From a checkpoint of a small transformer trained on Wikipedia: LayerNorm after each residual sum.
Each number is 128 + 32 x the weight over its row's rms, rounded and kept within 0 to 255. Layers, rows and columns count from 0. The size above them is the row's rms in percent of the matrix's.

# layer 2 MLP up, 1152x224, rms 0.0593, rows 837-867, columns 0-111
size [110  93  99 116  87 109 111  80  71 110 101  76 102 102 113  89 113  91 103  93  89  92  78  83  91 101 112  77 100 121  99]
[[143 107 157  97 129 157 133 150 132 110 180 130 151 139 108 134 149 200 149 167 125 179 154 187 101 111 150 157 140 121 117 114 119  79 143 150 118 146  67 118  94 145 175 145  93 126  90  75 151 134  83 117  72 128  94 118 136  67 111 128  94 107 118  90  89 125 110  81 135 144 148 125 187 112 119  95  91 137  93 151 165 139 100 162  95  97 124 126 160  88  89 118 131  72 154 102 124 135 124 139 136  92 125 146 174 195 167  91 146  84 166 144]
 [138  87 114 130 130 153  87 124 126 139 171 158 114 129 130  96 102 150 125 148 138  78 127 165 107 110  66  77 115  73 171 166  67 132 129 154 161 109 115 134  91  79  73 131 161 135  87 115  96 148 141 148  87 153 157 128 130  99 102 188 136 138  89 167  56  82 175 145 163 108 119 109 101 111 103  86 195 168 157  94 158 154 164  93 102 169 102 152 150  99 160 152 164 148 133 106 135 131 210 143 110 124 135 153 178 132 107  79 138 128 165 144]
 [160 102 163 172 106 149 131 104 136  89  95 122 113 126 142 152 145 110 144 121  64  91  97 120 155  63 132 138 109 111  79 159  92 195  82 144 132 153 138 156 153 126  55  92 190 147  91 174  71 165 148 161 114  95 112 134  75 105 148 107  92 106 126 210 115 156 143 134  84 105 145  95 130 170  88 171 158 118 193 127 135 165 152 103  82 113 107 134  85 138 146  70 120 133 171 163 116  60 213 123 127 157 136 137 156 106 121 143 128 115 163  97]
 [132 113 175 144 138 114 123 165  95 134 119 106 136 133  58  97 136 123 161 118  75 100  77 106 113 148 166 136 155 135 162  58 142  94 144 125  79 177 135  79 151  94 171 168 130  95 124 177 125  97 113 141  71 140 110 110 131 142 161 110 126 213  94 114 145 133 111 168  92  91 144 125 104 138 107 120 125 124 139 187 138 113 175 126 178 110 148 121 117 149 144 110  91 132 114 100 122 117 107  93 194  93 116 171 141 126 138 164  78 122 139 160]
 [119 101  88  81  42 113  76 124 147 142 141 189 180 121  89 132 137 134 147  77 147 136 103 164 103 146 137 123 124 102 126 133  88 140 142 122  71 184 158 101 109 133  87 154 155 138 171 154 104 186 163 145 112 138 180 133 137  66  85 120 201 104  47 154 140  84 121 161 141 123 151 146  93 125 143  90 128 165 133 121 151 153 181  98 168 127 119  84 143 115  88  95 151 100  98 146  90 193 149  74 123 143 113  97 177 150 117 112 117 152 142  99]
 [ 34 147 166 154 145  96 154 111 189 105 152 129 185 115 128 141 163 153  97 136 120 122 164 193 143 141 166 139 130 155 117 132  82 156 103 159 109 110 150 164  94 152 101 115 135 180 120  80  99  86 146 115 141 160  83 195 116 118 129 108 194  53 163 117 106 161 118  65 123 156 186 119 120  81 152 158 135 127  88 157 143 169 179 149 108 151 152 150 121 150 122 168  94  99 151 164  96 216 135  92 105 116 109 108  94 135 127 159 128  90 119  99]
 [124 141 164 154 137  39 176 143 147 144 128 112 101 156 159  75 134 107 132 149 115 195  90 115 123 173 157 101 128 152 130  94 147 206 131 127 119 163 156 130 134  79 172 133 132 162 123 155  91 137 125 161 134  97 126 160 141 104 139  65 138 119 187 161  73  93 148 147 126 139 105  73 157 172 110 158 135  95 139  83 168 105  76 120 160  86 120 116  95 165 111 124 179 115 107 163  99 135 100  78  97 143 164 104 101 120 162  70 148 117 112 143]
 [120 181 178 150 107 131 133 141 142  52 180 146  72 165 155 130 130 152 156  86 143  61 141 158  64  95 107 136 164  81  93 109 104 120 149 168 133  82 126  78 151 153 154 135 134 123  97  69 142 130 178  90 100 147 116 120 142  97 100  78 163 167 185 102 175 202 100 128  80  96 128 161 123 107 126 107 171 149 134 141 175  97 158 121 139 162 117 169  98 118 208 144 157 116  74 189 130 121 106  91  91 130  95 155 142 138 185  91 143 138 146 100]
 [149 140 174 112 105  67 144 123 120 163 175 117 113 121 125 143 174  97 132 110 119 167 148 167  82 128 138 149 107 130 179  76 126 154 149 134  19 100 152 110 177 107 172 118 107 120 107 165 137 210 130 138 122 115  87 140 103 140  52 137 206 132 180 102 124 106  48 123 118 115 190 133 109 101 140 173 123 131 131 140 137 166 143 105 156 110 129 178 142 144 158  76  92  67 126 136 153 131  87 162 111  85  89 100 153 188 111 122 196 156 121 169]
 [122 123 160 104  73 127 153 119 113 140 113 150 106  76 124 131 116 143 146 137 162  81 133 147 141 130 102 104 143 101  98  60  72 157  84 141 113 131 175 142  72 147  77 118 136 128 102 148  62 140 116 151  77 139 156 128 148 124 133 116 227 155 111 152  82 129 111 156 170 126 157  38 131 128 147 143 113 163 201 137 175 132 116  98 166 123 167 144 139 205 124 108  79 142  88 125 176  80 154 124 139 133 109 125 128 117 129 208  55 122 140  99]
 [ 99 154 178 103 169 145  78  76 136 108 147  65  88 157  82 119 151 165 116 141 168 127 112 170 144 121 119  67 171 135 145 154 106 140 103 139 166 129  16 114  96 108 124 146 155  84 104 136 138 143 154 157 141 144 110 169 113 122  49 139 124 149 180 218 145  96 156 137 115 134  90 183 112 143  78  63 105  94 197 100 122 151 167  72 153 141  88 132 124 156 129  73 123  98 162 162 122 158 146 122 105  99 156 150 160 153 150 146 116 105 160 118]
 [130 188 143 145 103 144 126 165 122  81  99 176 148 140 126  86 177 143 118  77 135 155 114 165 144  90  66 102 146 105 134 137 135 157  85  70 156 116 106 149 112 180 134 185  98 127 143 106 109  62 136 151 173 149 118 118 104 136 192 136 149 107 117  86  99 145 162 118 120  93 117 199 115  69 106 110 126 147 128  91 159 164 149 152 123 156  58 119 160 204 144 124 176 136 142 214 137 136  92  88 110  89 137 197 109 119  79 118 136  88 158  79]
 [115 152  66 129 148 146 141 127 118 133 154 144 195 143 107 124  78 155 136 127 102 157 145 163 153 130 103 146 182 140 124 110 150 148 108  92 135 151 131  89 158 137 171 121 163  99 121  79  50 130 119 109 150  99 151 134 151 149 107 184 164 161 140 147  87 173 150 147 129 167 147 100 103 162 114 108  76 116 121 172 109  90 157 174 172   6  76 146 141  89 181  95 123 114 114 141 146 155 128  92 133  95 158 102 145 166  76 189 105 167 117 195]
 [164 137  70  81 130 107 189 108  97 131 156 128 111 111 167  94 181 153 134 123 160 154 118 169  73 153 113 140 193 134 208  65  67 170  99 160 101  98 127  95 122 138 145 108 168 111  79  93 194 127 189 129 111 146 102 120 153 112  92 140 104 166 204 122 128 141 138  76 139 142 107 205 133 108 182 108  97  98 101 133 109 141 129 121 125 155 131 125  79 148 148 185 126 150 130 125 107 139  98 101 137   8 107 144 167  61 170 106 144 111 149 135]
 [134 120 163 173 104 107 110 137 146 109  50 130 134 121 176  97 145 103 123 115  83 174 106 105  64 147 119 148 108  94 121 143  92 154 136 137 163 208  99 141  82 156  84 121 126 157 122  80 124  85 139 147  96 138  37 158 203 171 193 161 139  99 127  88 126 158 131  94 120 100 191 171  67  77 113 166 108 140 152 146 107 112 152 139  61 163 129 114 119 177 119 114  81 157 144 109 173 138  72 115 105 126  86 159  73 109  73 168 149 125 101 150]
 [151 156 155 126 131 231 176 167 123 207 157 118 139 121 178 121  70 105 127 193 115 107 123 120 150 152  89 131 119 145 111 113 149  96 141  70 156  97 121 151 167 142  98 124 104 132  74 113  82 107 172 124 170 115 153 119 157 126 147 154 146  94 154 144 152 155  92 106 116 140  74 206 100 109  91 123 106 137 100  84 133  22 128 139 119 135  92 110 122  58 116 171 126  99 117 129 102 135 133 131 100 125  88 121 144 109  79 160 142 119 158 162]
 [ 94  84 112 145 126 118 145 108 137 194 129  99 117 109 173  87 161 122 201 125 124 146 112  89 147 149  86 145 120 137 164 115 157 141 157 108 135  99  95 114 149 159 153 124 190 144 144 112  70 115  82 115 132 117 113  52  81 136 172 147 136 152 116 147  57 165 165 122 116 159 178 125 113 160 132 188  79 128 139 143 136 155 136 116 107 182 129 135 119  78  64 120 131 105  88 104 122 118 129 131 127 151 148 132 164 139  82 172 228 147 143 100]
 [173 122 172 177 159 153  58 131 128  66 122 185 102 129 153 116 131  70 156 142  70  97 124 112 146 132 107  98  86 144 105 111 124 153 159  83 153  93 109 130 187 106 145 107 138  95 119 127  81 156 113 146 122  97 107 152 153 202 154 177  67 141 125 122 118 127  95 128 171 114 119 162 103 115 100  80 201 136 137 103 119 158 133 136 127 142 100 153 191 140 132 132  89 154 140  54 201 102 145 121 112 105 200 128 133 178  93 151 140 102 109 141]
 [ 97  83 150 150 139 135 138 145 130 162 122 141 162 214 124 144 175 198  91 157 148 121  97  72 152 144 145 111 132 147  61 113 112 118 107 112 128 184  91 103 100 123 177 123  90 110 109  65 174  78 105 110 181 125 136 141 111 157 174 171 161 129 120 121 118  94  59 110 156 142 144 106 150 171 126 144 106 117 112 146 119 123 120 164 153 153  47 184 155 106 111 198 100  95 123 128 172  98  87 129 143 171  77 131 100 165 111 158 162 104 128 180]
 [137 112 114 150  90 122 120 125 144  81 131 109 102 111 109 228  79 137 132 132 151  86 126 148 144  97 122 118 104 153  86 160 112 130 158 103 147  94 149  78 130 123  60 119 136 125 124 101  92 135 122 110  51  95 145 179 173 147 134  83 164 149  32 112 144 155 106 162 143  97 150 121 154 162 122 118  76 112 182 123 144 195 137 113 143 110 172  97 143 182 135  73  83 169 118  82 113  95 169 143 159 220 168 101 127 114 145 157  80 155 129 143]
 [174  77  98 109 115 108 115  79 115  95 126  73 168 127 129 158 136  98 142 114 115 129  99 167 168 105  79 162 113 158 193  99 124 137 170 124 125 155 110 160 120 179  90 107 112 124 141  91 106  95 123 132  97 143 113 138 123 139  77  99 169 158 125 167 189 165 170 132  76 148 171 161 122 150 137 106 122 173 127 117 211 137 141 106 113  66 140 159 112 169 139 160  65  82  86  82  94 123 132 118 110 149 134 162 115 165 140 108  89 141 124 116]
 [137 151 124 128  98 138 165  97 109  81 106 122 100 156 147  94 159 134 153  69 105 114 149 186 107 139 178 186 172  43 194 140 122 128  87 135  95 132 107 142 133  95 181 187 150 156 128  72 118 127 147  92 103 159  79 127 130 130 115 140 140 173 161  93  64 153 126 103 129 126 118 159 145 115 103 152  63 157 121 164 140 148 101 141 160 157 125 151 143  79 173 179 121 124 142 228 117 154 129  94 116  94  79  88 124 175 147 114 141 160 125 145]
 [ 93 172  91 115 146 138 131 177  67 152 105 128 107 121 136 112 148 183  82 143 145  71 140  85  88  70  98 133 132 115 145 122 102  86 185 145 203 131 137 204 165 128 133  84  94 103 138  65 133 136  77 128 200 119 107  71 143 100  72 101  90 154 150 120 205 145 209 168 118 166 202 148 139  94 105 196 106 112  98 164 126 129  97 125  69 184  86 174 128  96 157  79 126 134 122 146 121 142 129 111  99 159  44 121 137 135 149 130  70 123 105 111]
 [152 150 127 109 115 161  56 161 101 142 145 171 123  71 134 140 117  92  50 137 165 148  97  79 104  93  99 116 146 143 144 159 155 124 115 102 191 138 131 121 196 135 159 158 122 156 107 152 116 192 156 187 129 134 170 183 156 117  61 144 101 115  68 160 156 151 131 120 143  84 164 114 120  93 161 103 146 142 132  80 188  97 157  88 122 176 186 118 109 119  83  96 113 144 115 114 144 142 176 179 209  93 148 152 116  98 111 104 143 145 145  85]
 [113 153 114 122 117 158 110 148 113 181 102 178 175 128 148 132  93 105 107 181 105 115 111 116 105 114  43 173 129 142 172 160 102 118 186 104 117 125 122 104 201 143 106  44  94 178 116 152 114 166 152 159 147 148  50  95 179 147 121 151 131 146 114 125  86 105 161  90 118 133 148  91 136 120 145 108 129 137  67 105 182 147 134  90 157 151  79  78 127 116 112 157 135 136 103 176 160 106  73  94  94 155 132 104 132 102 139 156 113  71 133 105]
 [106 142 162 131  93 198 143 163 112 126 109 104  88 116 137  97 112 208 115 170 104 147 145 113 120 168 164 166 178 103 154  79  76 121 145  91 118 156 106 206 106  75 151 170 118 116  18  78  82 109 136 120 101 138 140  53  92 110 145 150 103 148 130 129 105  67 120  93 164 113  50 193 130 152 148 164 145 140  84 148  53 128 161 145 163 126 117 168 164 145 155 153 127 176 112 134  81 116 161 145 109 151 102 194 118 144  72 142  55 129  96  78]
 [131 162 159 174 154 123 104 141 108 128 183  95 162 165 124 106 183 110 174 111  37 123 137 158 149 104  69 103 102 121 104 125  95 210 163  23 124 107  89 165  88 134  93 136 110  92 111 149 124  79 129 136  76 135 103 162 148 155 123  78 145 112 107 172 180  78 145 148 176  80 152 124 130 173 150 134 112 170 103 144 141 132 137 147 115 123  81  96 149 119  72 147 110 137 116 156 134 109 149  80 139  91 150  95 168 129  87  85 113 145 156 192]
 [132 128 102 127  98 141 144 195 120 115 107 150 125 160 128 132 101 114 114 122 105 144 137 140 129  96  71 174 153  96 108 184  89 214 106 129 133 150 133  74 198 153 127  89 108 171  77 117 135 150 182 148 117 180 137 134 126  94 104 176 146 149 153  89 126 113  80 146  93 183 100 176  91 146 135  98 100  75 116 121 138 145  97  78 139 124 138 138  87  68 187 103 169 107 104 209 119 181 171 112  64 116 141 169 145 105 109 121 115 131 165 104]
 [ 72 107 141 150 131  99 150 130 128 106 128 158 130  72 175  96 160 141  95 143 177 125 122  75  89 152 167 101 135 209  99 150 140 101 143 142  82  93 156 173 183 159 141 118 164 225 168 153 114 102  64 162  81 193 113 134 122 200 144 127 131 115 113  84 100 152 125 133 135 141  83  62 162 157 162  65 123 144 166 167 144 126 138 142 166 154 100  94  74 157 111 168 185 135 133 124 145 105 144 139 173 158 123 110 174 138 177 179 144 135 140 142]
 [114  63 127 141 169 115 183 157 184 138 141  88 122 195 165 131 192 135 132 142 119 183  96 108  85  87 149 123 159 206  52 153 156 119 145 143 110  94 142  99 149 118 157  85 122 133 123 110 106 132  62 124 182 130 141  27 128  97  69 125 123 140 133 160 140 173 113 128 122 126 111  95 103 103 149 162  56 107 164 148 190  98 113 175 117  78 148 115  88 137 140 123 124 122 170 125 153 138 138 112 106 127 107 129 130 108 133 143 138 133 124 102]
 [ 76 106 130 148  68 124 128 102 133 146  88 118 139 106 158 127 106 143  97 165 155 176  65 146 109 162 160  84 103  82 150 168 132 102 141 139 111 105 158  62 143  81 118 127 145 130 138  59 130 173  65 103 156 133 115 111 142 128 142 118 100 107 112 148 110 153 132  32 100 137 144 165 104  71 134 164 155 147 157 119 118 113  95 143 142 152 166 127 141 174  92 102 108 113  62 201 150 123  88  81  65 110 103 166  98 149  93 135 103 120 116 177]]
# layer 2 MLP down (transposed), 1152x224, rms 0.0296, rows 837-867, columns 0-111
size [107  91  83 109  86 112 104  89  87 105 102  85  89  99  88  81 102  91  98  92  98  98  71  74 110 103  99  99  89 127  95]
[[204  99 161  85 162 125 103 159 133 124 131 129 111 146 122 127 115  68 153 112 100 105 103 114 103 157 139 186  83 114 132 128 144  91 144 125 120 128 148 143  90 137 177  86  72  72 145 141 122 145 118 177 135 137 136 153  99  56 134 111  96 160  37 146 124 127 101  94 124 153 129 141 172  85  82 134 113 103 156 133  98 145 122 133 131 106 113 119 160 135  97 124 126 158 109 151 130 103 101 123  94 119 146 115 127 113 111  94 126  77 134 108]
 [141 138 148 104 120 157 114 153 133 147  79 138 123 150 126 145 146 123 142 104 191 133 105 156 106 125 196 104 153 132  90 114 159 161  87  64  95 118  82 170 156 114 160 142 111 104 103 148  97 158  95 112  89 143 103  62 142 180 137  86  76 109 120 144 132 161 108 108 136  93  73 158 171 161  69 192 119 106  99 127 224 132 133 191 119 129 126  84 124 101  94 111 137 137 110 179 135 134 112 124  96 149  72 136  86  83 111 172 154 140 133 128]
 [121 146 131 165 123 140 147  98 151 102 137  89 115 117 214 105 144 101  78 159 133 122  78 143 131 126 121 122 130 184 191 137 182  70 108 104 110 156 131  88 165 100 170 186  86  59 175 127 102 121 170 110  92 130 158 171 145 189 152  93 196 143 115 131 128  67 126  80 113 139 126  81 120  72  82 133 119 127 134  98 163 164 169 147 119 136  96 176 162 135 102 145 121 139 133 206 143 117  85  74 132  87 104 122 152  92 160 119 205 117 138 116]
 [108 135 137 104 123 135 151 113  51 140 172 194 145 139 144 113 110 121 120 134 105 112 120 103 133 168 139 104 154 148 149 164 170 101 125 127 179 112 130  91 153 113 117 117 121  92 173 173 154 117 156 118 141 202 123 135  42 150 159 144  67 142  99 168 135 132  97 116 142 163 100 153 118 103 127 136 144 136 119 175 142 125 166 168 135 107 159  92 154 108 161 144 163 131 105 132  34 110 151 153 133 186 163 157 127 141 102 143 180  88 169 139]
 [ 91 112 136  99 129 140 169  98  92 125 150 146 153 119 161 111 191 126 109 142 112  61  91 146 128 139 146 134 138  85 140  89 164 123 133  52 136 109 165 184 104 129 126 130  90 105 147 199 180 128 147 119 115 125 174 100  98 147 127 110 106 113  70 152 118 162  93 146 178 135 132 120  87 121  79 129 114 160 150 102 129 125 137 138 100 118 107 102 146 163 118 118 153 218  94 131 126 126 123 132 103 156  69  92  96  81 100  84 152 152 108 141]
 [112 154 145 136  89  94 123 131 149 111 178 173  94 135  73 174 138  73 120 119 119 133 106 178 113  72 164 158 129  88 105 147 151 158 109  94 180 113 147 102 167 105 152 104  88  69  95 156 124 154 117 175 197  80 143 152  97  86 114 144 163  61  81 147  97 134 143 140 177 150 167 138 144  67  89 112 166 119 109 118 144 151 184 145  91 122 140 184 106 141  96 243 111 108 126 160 113 148 112 118  89 136  99  59  55 112 141 135  95 126 113 136]
 [108 147 130 162 136 132 112 126 149  77 159 138 151 163 188  48 142 149 128 147 100 146 127 160 121 108 169  82  84 118 140  74 180 132 153 147 162 180 192 120 123  89 149 162 165 157 127 143 150 105 115 124 122 147 135 128  74 131 169 117  93  96 191  98 139 148 143 156 201 141 108 143 139 112 116 151 109 134 123 170 177 143  98 132 114 120 106 120 133 155 125 157 188 162 167 143 111 120 101 101 172 173 166 101 167  92 193  94  98 115  99 109]
 [119  34 127 156 145  92 120  75  98 131  80 111 163 144 153 114 143  78 146 108 155 134 150 162 102 113 161 126 159 167 125 170 166 135 164 166 118  82 138 165  90 131 138 127 113 123 126 132 193 108 149  96 178 169 137 180 128 122 165 121 129 120 138 143 182 117 142 160 152 190 137 123  75 127 140 129 136 140 178 117  91 112 154 178 109 112 124 169 102 180  25 115 115 134 145 172 126 152  90  97 157 178 139 129 119  98 169 174 166 132  99  61]
 [167  79 101 173  84 116 168 128  70 125 134 147 145 164 168 103 108  59 161 145 131 164  89 103 194 102 161 145  95 163 104 173 189 131 153 119 120  85 164 155 116 147 139 142  93 111 135 133 113  93 100 130 137 120  92 161 148  93 158  91 162  89  61 134 142 148  63 165 145 162  88 156  83  89 109 106 130 149 179  63  91 133 139 186 101 168 112 137 135 161 141 129 184  93 125 148 137 108 100 169 121 143 126 123 123  95 128 155 182 106 125 148]
 [101 147 150 105 101 108 121 143  74 108 155 118  97 124 107  93 141 128 115 138  83 154  87  87 101 111 144 102 144  31  85 168 153  95 174 127 103  69 153 171 103 160 134 144  89 172 148 128 198  82 164  96 184 156 163 115 162 137 128 151  86 141 111  96 101 139 125 198 172 148  90  89 132 133 154 113 149 113 130  90  89 120 109 157 126  74 101  85 122  93 148  68 191 184 140 119  86 146  87 165  63 143 162 132 163 121 117 149 103 155 100  66]
 [129 105 191 109 159  92 125 134 177 153 120 123 165 150 110  75 145 126 148 145 191 154 128  79  52 127 144 147 158 118  71 116 173  95 135 165 120 173 104 108 104  87  92 148 150  61 127  80 126 127 137 150 187 104 116 162 116 149 186 144 123 138 153 204 122 165 101 141 143 141 161 206 119 125 152  48  99 156 162 174 133 121 192  87  92 160 177 166  98 146 140 142 172 162 125 163  97 198 124 140  97 127 157  84  56 110 119 144  80 143 108 146]
 [ 88  63  95  40 154  90 141  55 149 117 113 101 191  92 112 148 121  86  84 142 100 140 141  95 129 185 106 126 131 150 115 141 142  83 143 186 138 128 158 139  99 185 136  79 132 142 153 165 158  82 115  74 111  68 136 107 128 160 145 170  61 149  67 144 102 134 154 169 130 122 111  97 127 156 198 105  94 110 118 130 109 109 143 106 133 114 146 170 150 134 116 140 167 134 129  86 116 132 137 109 144  85 143 140 148 129 184 131  84 177 131  87]
 [126 122 100 136 154 148 118 169  77 122 169 142 201 145 166 117 128 156 170 131 115  80  45  95 156 114 131 134 163 132 112 101 168 106 163  96 163 135 109 177 133 110 130 180 106  92 147 136 120  86 116 103 157 121 123 140 172 174 114  99 148 145  49 142 134 150 130 174 121 121 118 120 179 121 133 101 128 176 158 109 146 138 158 157 134 138  50 111 172 155 111 135 185 142 115 131 138 101 120 151 103 138 147  79 127 114 108 125 172 121  73  74]
 [184  52 136 143 137 125  67  77  74 141  97 106  71 143 150 163 136 145 151  91 142 130 143 110 155 125 136 153  63 137 119 128 123 189 129 151 108 144 122 153 109  95  78  60  83  68 137 112 140 126 142 146 129 166 109 152 150 112 213 174 115  78 107 158 199 137 100 142 153 109 177 113 134  88 142  73 121 114  72 154 105 140 108 131 122 129 140  62  98 176  94 169 136  37 125  75 129  93 111 154 145 127 133 137 118 131 122 124  75 128 142 154]
 [ 69  92 128 145 160 142 128 153  90 121 159 127 176  98 168 149 160 128 123  91 163  77  85 124 102 155 124 115 150 103 124 119 156  70 121 150  97 118 150 155 143  94  73 164  58 134 119 152 173 140  92 160 183 208 150 129 166 139 129 135 190 114 102  83 177 106 124 209 156 153 101  73 119 153 130 111 151 114 121 170  85 185 119 157 146 136  59  86 130 168 103 149 117 135 150 121 174 126 153 134 138 134 125 141 133 125 136 120 181 138 100 140]
 [ 87 116 157  73 122 163 128 149 110  90 108 106 125 102  96 140 125 136 180 135 134 133  96 102 168  87 139 154  88 167 123 151 118 114  77 153 115 161 182  90 116 153 180 157 126 154 142 178 208 109 160 165 154 135 107 108 111 177 156  33  62 154 156  97 149  87 102 127 120 153 107  86 178 140  89  80  92 152  93 149 172 185 126 106 159 103 119 133 145 154 134 132 176 155 181 169 135  78 158 115 198 113 134 154  95 106 180  75 144 132 125  97]
 [ 92 151 120 107 152 144 141  95  91 111 123 125 112 109 188 121 137 133 154 133 144 151  56 100 160 133 150 123  98 111 120 150 159 125 175 110 140 148 146 108 119 147 173 171  87 113  96 163 152 108 107 145 100  98 145 168 103 135 136  76 116 166  95  87 145 124 111 122 136 163 133 175 136  95 189 149 118 150 100 104 132 152  56 130 135 108  69  90 150 183  76 180 172 132 132  35 152 108  98 105 133 138  64 109  96 112 140 136 193 124 172 149]
 [150 191  95 133 145 140 142 144 111 173 152 105 122 162 143 122 155 184 109 130 147 147 151 131 126 130 135 149 136 101 133 116 173 108  81  76 116 149 112 145 201 173  97 163  98 174 129 121  78 101 149 176 117 108 125 136 116 128 153 121 200 104 153  58 111 188 141 122 113 122 150  85 133 161  94  88 136 158 125 153 159  92  81 125 129 155  85 113 133 112 110 170  93 149 105 145 134  91 158 145 125 128 100 107 190 117 125 128 173 118 137 119]
 [130  97 164 111 124  69 151 155 102 155 123 131 137 185 116 120 206 170 148 108 132 146 108 106 182 127 104 162  99 136 103 167 120 169  95 158 195 133 127 142 115 172 189 146 140 147 120 148 180 141 204 149 152 171 155 151 132 211 160 187  64 148 110 161 159 160  88  98 131  80 120 110 209 148 132 132 107 103 138 135 174 165 124 153 202 130 126 162 139 138 121 142 188 111 108 143 190 112 102 133 127 145 145 134 119 151 129 128 137 155 118  74]
 [112  98  63  68  87 135 128 141 159 123  63 123  95 152  98  44 104  83 131  95 108 113 103 152  75 154 109 167 117  86 147 145 151 118  50 158 145 114  96 140 174 120 156 121 134 135 118 159 143  63 121 120 117 107  81  94 163 105 149 125  89 138 144 115  81  76  91  97 177 121 104 132 102  78 160 146  80 116 110 127 117 126 133 139 109 111 107 109 102 158 122 170  53 128  31 108 150 141 164 109 100 142  90 138 137 170 118 125 135 107 154  87]
 [149  90 124 142 142 128 124 101  83  96 151 117 122 187 156 143 115  70 137 133 102 103 100 137 129 143 116 109 116 168 162  94 181 103 157 150 151 119 109 152 119 150  91 120 103 143 128 127 107 117 128 127 116 161 124 159 133 147 193 100 116 182 111 104 147 107 142 129 125 128 113 154  75 106 106  88  96  82 156 136 155  98 157 175 137 101 138 112 155  99  95 131  75  99  94 106  99 184  93 116 122 171 101 143 122 147 129  98 175  95  98 136]
 [124 147 118 161 122 125 128 149  88 121 164 145 148 129 148 137 131  99 146 179 154  81  64 102 146 136 189 153 169 117 130 165 130 138 120  79 156 155 140 156 146 137 143 140  86 155 148 170 132  72 124 150 142 133 128 133 133 126 179 113 106 120  69 149 133 130  97 187 115 188 110  95 121 122 128 142 144 166 108 129 117 159 139 174 165 164 100 123 191 148  98 169  99 206  99 162 115  96 126 145 158 182 151 128 133 124  83 106 148 148 147 130]
 [ 92  80 105  97 182 148 123 111 100 109 165 116 121 135  92 102 176  77 158 137 101 125  89 143 104 103 113 134 145 150 118 163 151 138 159 133 152 117  98 171 131 108  96 175  51 153 153 136 161 107 157 131 121 171 148 143 138 167 166 138 145 128 114 103 108 127 162 127 123 179 120 152 109 135 131  74 122 163  95 116 123 163 168 153 142  44  75 159 149 112  82 164 152 102  94 111 131 137 102 153 107 128 168 151  69 163 152 161 192  94 100  85]
 [ 76 171 161 143 124 185 105 156 155 151 165  97  57  88 122 106 171 118 128 168 123 143 204 135 161 130 115 122 158 104  98 121  88 148  99 171 108 126 132  86  85 117 137  97 175 111 178 110 113 148 138  64 109 132 116 107  76 125 100 110  67 115 210 140 144 105 111 121 145  90  78 118 134 154 106 109 110 117  70 117  96 123 151 109  67  97  99 134  95  98 191 194  96 129 127 129 191  93  78 140  78 147  66 133 151 121  94 168 141 104 126 143]
 [136 145 170 122 180 130 137 116 178  88 125  86  92 116  97  81 138 148 114 198 123 130 135 121 114  96 135 115 101  85 120 149 170  93 130 140  97 106 136  65 109 141 180 167 120 143 148  90 180  62 174 170 140 149 108  88 114 135  94 146 138 135 191 167 150 110  95 153 125 135 129 103 100  95 145  94  92 101 186 133 156  83 184  88 118  48 161 170 157 147 118  93 193 122 160  65 144 146 165 158  68 121  74 159  96 117  74  73 107 138 161 159]
 [116 140 123 142  98 146 116 125 121 134 158 128 133 128 135 143 144 140 116 138 128 188 126  82 160 128 152 122 132 102 110  91 139  69 120 108 121 148 115 139 175 116 119 136  68  97  76 139 104 131 143 111 135 153 160  91 142 166  95 130 111 167  85 103 139 125  68 194 141 126 130 102 136 107 134 100 152  85 160 154  81 121 105 183 168  79 141  54 182 138 119 133 129 142 170 171  99 161 195 122 104 144 178 132 137 149 161 110 176 162 139  69]
 [125 140 103 122  77 164 176 134 148 135 150 170 154 114 135 124 129 123 168 158 131 112 121 113 111 107  98 136 122 137 192 173 152 195 142  93 164 177 130 172 171 102 117 151 120 162 111 156 150  47 117 121 125 120 127 146 143 109 112 102  46  93  85 133 189 119 120 205 177 114 143 122 134 150  89 116 149 118 144 229 137  81 119 145 132 104 125 100 122 125  95 173 109 179 125 138  43 130  87 140 115 136 142 130 118 161 124 101 158 125  76  94]
 [140  95 115  74 156 109 146  91 132  95 112  86 122 133  35 147 121 135 109  83 144 159 218 117  84 134 137 147 123 157 109 126 158 159  65  90  93  96 152 157 106 137 172 119 159 167 151 151 194  77 131 120 135  70 183 161 129 137 142 159 103 122 127 110 143  81 193 129 136 129 174  55  97 179 118 150 146  79 118 116  81  59 122 132 141  83 149 201 118 130 147 121  95 128  88  95 123 144 132 131 166 164 137 127  85 104 150 126  59 137 143 124]
 [ 83  80 126 138 146 128  98 146 105 114 128 169  71 114 123  70  99  62 169 110  87 173 140 129 125 165 145 129 136 161  79 146 104 166 166  80 151 172 127 168 137 100 167 110 106 141 101 150 139 140 131 159 156 187  78 178 125 137 149 161 162 141  96 104 171 107 122 120 153 177 177 185 133 142 113 118 101 168 112 131 111 118 161 174 121 170 150 135 114 186 172 141 173 105 152 100  90 154  86 132 101 135 161 121 121  82 160 153 151 115 125 188]
 [ 94  56 111  75  98 117  79 131 141 169 161 116 129 123 173  69 159 121 141  89 146 147 109 140  89  90 153 137 129 131 165 133 138  85 117 102 136  85 142 198  60 160 114  75  82 189 149 128 145 109 107 104 125 162 124 112 172 102 124 114  92 192  83 166 111 129 119 149 118 143 130  92  75  87 132 145 161  80 139 154 173 112 122 133 122 148  79 128  89 123 169 145 110 127 119 189 162 125 113  97 115 151 148 105 139  90  97 128  68 158 102 136]
 [108 186 155 104 143 130 113 138 116 110 118 123 151  99 165  88 148 104  94 164 108 105  87 119 107 166 147 112 117 106 102 101 188  89 101 201 123 124 147 123 134 134  84 146  90 107 109 108 196 130 157 133 133 208 159 130 117 166 119 139 137 137 132 124 141 165  80 136 144 144 126 111 159  66  92 118 215 131 145 135 115 129 129 146 155 166 145 111 188 144  68 165 158 142 110 144 119 106 101 103 194 124 135 105 132 168 147  90  93 143 107 157]]